{
  "n_layer": 12,
  "d_model": 896,
  "n_head": 14,
  "n_kv_head": 14,
  "head_dim": 64,
  "d_mlp": 3584,
  "vocab_size": 32768,
  "activation": "squared_relu",
  "norm": "layernorm",
  "norm_place": "pre",
  "norm_eps": 1e-05,
  "positions": "rope",
  "rope_base": 10000.0,
  "rope_fraction": 0.75,
  "qk_norm": false,
  "attn_scale": 0.125,
  "bias": "none",
  "tie_embeddings": false,
  "parallel_block": false,
  "extras": ["capped logits"],
  "init": "uniform",
  "init_std_qkv": 0.0197,
  "init_std_o": 0.0,
  "init_std_up": 0.0197,
  "init_std_down": 0.0,
  "optimizer": "muon_variant",
  "lr": 0.00621,
  "lr_mult_o": 3.0,
  "beta1": 0.93,
  "lr_head": 0.0046,
  "warmup_steps": 200,
  "schedule": "wsd",
  "decay_fraction": 0.307,
  "decay_shape": "linear",
  "final_lr_fraction": 0.0,
  "batch_tokens": 131072,
  "seq_len": 1024,
  "doc_mask": false,
  "train_tokens": 1035000000,
  "steps": 7897,
  "dataset": "wikipedia_en"
}
Each number is 128 + 32 x the weight over its row's rms, rounded and kept within 0 to 255. Layers, rows and columns count from 0. Numbers have three digits each. The size before them is the row's rms in percent of the matrix's.

# up: layer 8 MLP up, 3584x896, rms 0.0662, rows 2923-2950, columns 448-559
# down: layer 8 MLP down (transposed), 3584x896, rms 0.0328, rows 2923-2950, columns 448-559
up2923 094:108123137114094113183124203168136121133094148155141138137081098132140132142071159099128085139102141154163080138115116152134102108131148157063093124113124095153160150136174076165105123168147159118166075113119104170119126090101087138150107209075115150130183110140142193122208188073112137095129152091150053141185125133091130155137134107106
down2923 096:114158096153080182110098139128062125109177128142073120127117171163074127099100125079067103145131174176148143160146142168135103150144056179122121136090171187169125087068154147191077129122112102116153129164174106043093167186067108160100136140146111097166113156164135152103188151137122108086084175111146067087145090121111071146085137064116
up2924 089:147098145117131159101155096106092161064131118095156179170127123129187180169131104103148154160137165164147101111085097147083106124152120150200161089156108159206155156163122142132102182075063147130109108092130150088132182095146177126069132127086163088172141115127127089110139155152176151090083166120138113148125121118145113153154116117130
down2924 098:152124141108196100103107119159112117142104096097147160127075111131088158063118156155094100150132110030121197174082171139138146129117142171198207092109095069128114131128082139145119152135108178128106072079135179131125177120159096093134071126169121122152153131167112149171128125112159165078180150080154180125123124192149094151135078160118
up2925 104:132121093194089095108142127107109108146176167180139139134132104117205157091111127134100111119071119109080136093133163110131098101126085110093133090130130129149171151104122084178152092118131102142143178113148173147149131091106133075121130113204125130133123116151185102076103107144149135168100104098107114107140165165120144096098108114078
down2925 102:123136162162065122144128117132137149101104090126142069116168077116089153030170158138114091154127077057097098126117121103163114129058077101135130074166119114118137124147125136151059115165198079098146176166164154161177118114117145151149154105148124130044105128122177144156098164152136112153138133106056137096159116135113138109137126105110
up2926 103:077099110121133097130169187121109112149124087091097125143137113150125121145163144153132177093036111145139097109155129138084137129096170106172110085130116121143077129133125129093075121115080150225126166138138140095116134048089075157148163085109132189099180126134155125144088134207180086181098135120121145166170100151088105077104167139075
down2926 103:204098122172070134110093091105143139121124068058089129076108123080080114175097162154055168128134074088133148152123103145119131116122187109162126102141135168096103120106114136136085100148119116122137187102163092132097073144112116166140138159150141096102121124130089096149082178154098186090123132135169140108136150188160120171143096127141
up2927 105:145114140131124102112119076128124130181062109127091175139144106099114153129169043186158086146168167147158113172113101103137054191197128108166120157143146126108109139135123169106050170152101135090063081160104103155143135093136056113150165083152090147088138133149091146102075146118145099141132111164109141158126147174117086082142172147094
down2927 098:171128158154082168071090133126159130130139103148112080130106142105144095100178094135167113145166103132137102118109002119164165121168137158144120126152116132120134123077095084135164119080085157118048148149141154115103153157104106149080090093174168133178152105214057119085117135121074157130112083110106162129028098136090144194151125189130
up2928 103:144158112104143140133092084121156132138098107113132100094094160138110183143123123096101135115185155106116155189102138092122165115045141112143121190107144110107123147116180135123163155192115113152089142204124127156152051155115122137164105123138141130112143121087099121150222106170153102079115112102184096121124153147155143115104149109109
down2928 100:188173149201157105127117162186143150134108138141106090141164142177117145154177115134100150107148083121113147109105072058161114070155173095153149164127160126154163162101123169148135126112152143204112123077147124097134102062040115111167122084131150162102156108122105161186162122079154167126109077054128137129137088090122115146145106109152
up2929 102:160096095125095105151158108155150121145110111098132047181089161175029175128124164090165109146098088166114116134145136128150080114167206197137037141130141155162135151140159168120141117105168144114122102183149109130101110148080112124127064073145162155115081136120149172138117151100109123180099155128083124108100143152172102102145150165144
down2929 103:129031076102120165100109156080153133101158126128140138096102131159135127154109141104124115128145138174158163114079101175137142131120137124110133099125160138051122155125094137116191078133174096162151164156189085151101105105113122129058125147113135089141150210146149125151205114161160149139126147078190093185131124127043105125172086125126
up2930 104:137133057171172126162139111111109186121124121096091106124096102144131198114104218078108130121119131113124116144094139119135111129099184115117145129157102104117161138166117174116163111090156154111116078092067103123180137106143138111132170145161084127149109117128101147153158113101122125100127108050158102079130135113102149134082135132108
down2930 105:155134115067161129131018116077137144089118154088077195123114145114126142123121094169140101185125130184175133191114092113128103113106213131126159126147151157115154097167103123186108102123180115131172121148165097187168160110127154128130130149124090106142122099058133101157149127068124112111127124095155096101140136105144132127086149089091
up2931 107:131175116124118105097170102102109145128170079075160120094125095139082124147140165131182104168056152095164059085156185107165162122156107138130127124135087124094131119071121142139190151126146138177123093105145160141125151087067150100107125121146131047129115090176128092123073147058138178114104159116075089100169118148102164107123114173104
down2931 104:110103178200134115125090043146094131122128096166125122100145107084138135139136169101183103153088059123131120145077215129073194154122188122120153108121119130148077111127063143139170080155111144175146162095110174163096068101151128091185112083207134118120115110124156135180110058160124124189121112124089133052160147141131084067070100146142
up2932 106:106157162111074079091090141092162116141108146116057132087123132147155134079147136090124133114147178144111160173158147112159105135118129107109078132127174087166095120133089121134131086113117161126128103081159111130149063163154111129184127140129200136150129184152099073141155122126105123173123134131105135155134091133114120132154162138153
down2932 106:093085160105104137124131153018164140121107112136076145108147141109131144094141142045149124169163110127105063106208214057157097112106151115129120128093139079111119104125083169092077073108090109148136197145113145098148154115144125195132140077144189125199129139168050106141134167112135141161196108122110135115179123136149150116126139131101
up2933 103:140158074149155117144120091102199195153093221102105126123130152112145138124136151121158063125135144132106152150076143153183164121111153184160077155188111128144120143087166099126124144116121117110123091118135098122098178076125078102125120146117132154116114054117116148094087097098120115104159153194143123145123147106167134134168117099119
down2933 103:122127174064114117141130124130118097224160126138091093132132120199158103170127114112126143139129122096125095086167151181149106163157123127112081171175105016106146158097076100147068146100155102109141108161115160108145125116155073120155124118150133089122140047090148116119104165106107109114102161145162135112145129111090123129115168154106
up2934 103:115130165099155078160111091112145162107119176141139113124187089129056121159112170145180052086183123167163060089138170170062124118129142140094126064156128140109149138099095149095074108068051111131109130164104076158136143161136116099118082159150109168143111131137163165070173153122113116132143152074161175140147076093080137078097131124170
down2934 101:115104106144134104099138164132114157114139183078104090167131102152128088156115152111133141142130092154151125124124150138106152168125145137146121080119183084151137147070157117101135111159081136124129115136095116168088115108149173107072113173201095096046157104095145094113113147079118174144128156149112153174130094120046183094134156116112
up2935 100:068101169186097131086155118151142146115111089127121182133140096125187177140149115143092134129134095158130101154056114149092141161128186112145106097172151117133121136172117149148086167169132144161139097115124145159106234087119092134140136138131111123128103190117097084174134062130119138087106095150134090192117173114138084114140169073160
down2935 102:153113124171112134093138173101118086111116066143093146123172131197139145131124131081129122114148182128140139129138130152178142078170083133144144100061107164185180111143101147115109154119101153060233063112152180118148167138098097124185115186102093174104138125154143166122196145120154143137074134095097111121119066121131164105137176114105
up2936 105:151114132147180124127133154107153129112160123167156115116192094066115118162125093148161115152119117149120182142149118092153121139086164146150127153096178113142098155152148117109165088136167118176180172143121120129153155088155100128117110157120079109153124136072117060173121108156171135059139114121114143147133124105104126152112085150110
down2936 103:089193149137125155146101109119108191090118165093167103089059096094158119051106139141108133081084176043083148118138104083109100077120158128172102145056141158136095120165139144108093130161216138151142106144086080117128180127085117120120049104123135140197126119106169138163224139132114154090123115120109181070152141155122158195121125144081
up2937 084:106120115140118089138160108070134152112136104121141147136128153129150158153125140189106153089129092180114141161088000115166120134139143091131123117160129078159058156151132152146124182154157169179103111160151155118134153148093161156171147096098135078143153113096181068137148146134171134112113146129174065099135146107144161198114087215134
down2937 090:156161128108065128134121124127088133129125102119096157127074104104145116156109140090147098140103085139102126122119000124147115170125101141098146138131154123115154105146123093150073166101174143124138168118101127141133145145147143168102124149148131140130122171070134134096115122078114126153147146138143131126136136089096117149120127131073
up2938 091:150157135154119179103158159139133116150085164168178110155099155130111115108085066130134135116120160104136151177183071156033191166219119112119160114132168068094106159120164135103164122137128173139062067155130073142089151150102170176103114116099166151099172126115086110166116134107073129051101190121119175138065122118140132117152114137080
down2938 093:103153101120111119152173150165079131148147131119157074157179083095173104130106118126182156089180095113161075168159112088139167205079098125155079152165165086124096098087083179070052108102105098075048149146135134083181146091127147218132099132084144169061139129149138154113123156155152139135075163161145103145140151137135137163193105116163
up2939 108:125198145141096134157173122162159081116119137137169124150155185195078099113123099140083102156191133103136158120129166160086075083103074075128159118136142205052137154140110155115098099118145090154155192140121125117068163127151074140152111046116123097158121109160130113172150123125108114111104135167141158162143120086078099133143114087138
down2939 102:095157152153155128135148111101196113122063146085148120154111114161150121146122088100095127132162100135140217113124136160107080083128127136115167118101141124155071104141140130103102076125114071156108155165145177106131102151078127127152133135144117076128173067086138092129087125136130103093154110117160161124105123166096141125152082140129
up2940 104:138114118143122087066152167118144145114148112217188140104155212158176100157144149111131070132066119142162163134134093166128111109119158118104139139110125126094139111143180137104204139143108132121161156137164140116120142181140122201122109180121177134103138131105087098073197184110110173124120096144091181066086164109120095122162081124141
down2940 101:104128106142096131121119120117138157126102139138140103151181142140065090174094116136126117137100094132126166173112165157121121154172110149167109127164166106102157077085098173136109072162068067140141130128153101167171152169090172112132181129094127141147146074147116089047081174185109125159100120161105096155080078111123117157152160146130
up2941 094:117142183133148172074128174169133133124090087075077137140113110055138093131121107177098104126165177140124083043151165126098150176117074130116118134107112128176165135132082142111118095111092162169137157102147125108070103099165132163122150137104155175175177073164109078072131166074216140121140146121053136128127094080130119093093157148102
down2941 096:150119144141129098108082080179088106123177216133156132146098147097138172096163103185164167119133127129160094112088111133099151167045090144103115156168084150134145116104127154143140109194123078131110117127140126110131108126141152082151157115067125114182139140112209179128151152105110077120104123140131146147137118091118160110083128077109
up2942 102:124125120139160103095154152158155112091111119123124075105113139098102149145171102171100125138122152083142179118158137100140122118127116130139100093091147102174098151134152085109122163102083114124171149169084105113126079155099131081103191153191151124118143113118089107092104124161123135148067171141091198140099159105105099186128136192054
down2942 102:098084104151178157151155057182145098071147118111142151129131080108200114098123098082114106147148154122117150117099196158114145211109138090126156128115131162160125170161144144123033122109095153156123117210123132096093097133155166085103149102165179118100082157111130113141095144135107104118138073115099116096134109135108222155128120094084
up2943 106:134133119099160108152107071127163078115093210111128124190100137113126083134121105089141114107139146108145074066104138168128069036099150165118132180115168136139110139135114115109161125098070161136149166158154098161140193062120073089095162110141112141146135125160101135115100136137111142152132095155223153111033079179107138085109126190138
down2943 101:092152114171091124166175164084186143127101169153159086131157123117150105167126141162160126092167093138114193131127183146136143122080141110172091131176080155160145169135167107148168148218104115165089128156150094160146127177133074116108125152139087162135191119100139095086195132168173185092084115183166159143127129100093093143136102150124
up2944 101:144132128097159073110110149128142163091128114124137143122076134076118133113098109221087158125130072107093043117153142102149115102098075158078112074115206155052071096128118125218133112181119132117134174159081106152120077099104153153118070175158128120119032089085128094135097049131185111085112102167124082092142107133100138152083076116136
down2944 097:088124151135162128086111142091096137177134130117113186141098154155150136142139131083134114138118101085149121123112062076158098125097127139151119143095134116167139157150158089138095115130166084133107148105204118086170144144110142086183104058151042150152168185139167160164123059115107163125127118154118071094123197148159147153098115142103
up2945 088:124130200112099097162127123149159123139094121147114068121143162149166119159184070119132125138104134150124110102084073131129105079111152153179109125077125038133140141156146060096103136085162145146159140153119085112118079099149124169106087128143112179136164108115149178123076141099103093125132092141102188166162113129149071075095080144117
down2945 094:076118124071087190148147148142140143144158122111133138170109149116130137117081093081101081167158160154119094157138217129113167091191100126100129116167078099134148147086116084140147129071158087139113103099140144087147069146146141095113129112160130107161141181084119143139084165124192067146118136108114100103140072138152138151174101114148
up2946 101:120113100133145106135152083161144139126187097091118102177134141212158162068110080147171160073106168101119113133097115120113141096149142163154190157096105168109155079085102160084221105156120163123141115080155091103097110117123114101098103094088122195140097090077108154110124154121115146143110167130132140135154177135073062121111117125078
down2946 107:151125105116116124147138138160102132109123111097133131095189153142159155128122146188043096082163152104061147143097164199153186147113071077099139127118138106184139186162090073143114092130111129094114120191135123187110176132131149150134136118133104154134116098133091111174122082095142062138128134169101130130164185095109138145149138131111
up2947 102:087063101133087191223160123058112140128109169096133151107130121116091138135121112130138108169140171132124133147130126148106134145143173107151120126095095108066142096102164110114138178093175184185118150103119090121169126134139163122155111124097127117187145070109163139134123118120133147091199124102106084110102141160185047120097098155111
down2947 102:028156089148170099144120114126103102110131223128151093133134123088123125128123134141111099088069112187188159118116132105133137199120161104085102131170179096085167139093132194189106165098138097088107145045104188117113149147100045131190088147108138109175086119128130167131129154092159127094120159167137113183136192074143086078143141119097
up2948 100:132149168096109141077095082101131104145028112111103119100158155114136073084154179112092077113135134156126106111173111103082133155109041206111139164155115095108108089119111211148102141119127126140108127127161136119081116145140149154137039138101158162187084143088079105129130151117157163119155103125147152090113153071112092135147054130171
down2948 105:091174194118106103097176106195167164118112107122145138126088148123162093185128107168162158133068125121165157128124141118078085186110101103132139139106157136124047143105109130081110108081110120104147073145141126072105162123068119122122115102117151095087119103080117088088074088092134128168159116140138126073166177141154132126146139108130
up2949 099:211158126117123097091108136121148120113093114111179153119180118150132150188082150131123062155146161097225149167134113147114127074113122110076097143125125128096140141116106170118118132127101098181135126151139146185060128145132074119157200089106162141144112124101117133143183161122162100158135179082093130121162107127181146078184157164129
down2949 099:158131102111102106116157157151188125111174140067174110158109148125102145168186123108169116130104087129191165088148106166081067131164077148090166084113116140121082077132138088134130126144154159113145154109098129136103101077125088092127123067162127141111180120141057144146109098152107114169157134172144164122062106134112076098117122127087
up2950 098:119092168123091140149122112107145148163096178146220119114106116156155146123166154187109112089104145149105126122161142121147123136101103053136206087104162185123089111117141161160153133114222159110126133116162172116160138116149154113149190110111170126154084085120157124145131073096124089195099124103096163147155091136140141117086163124091
down2950 101:156095163160199117133141099153146115105127172135118123127179135122118148094154091119104127118108143155133149136157138118122060155071199062100110157086161107130111103150108202093110138124112171158146115132107123112104074154059161099154132130108115190137125078139125114102127072064170030192136081108100148127172099155090168133176111119083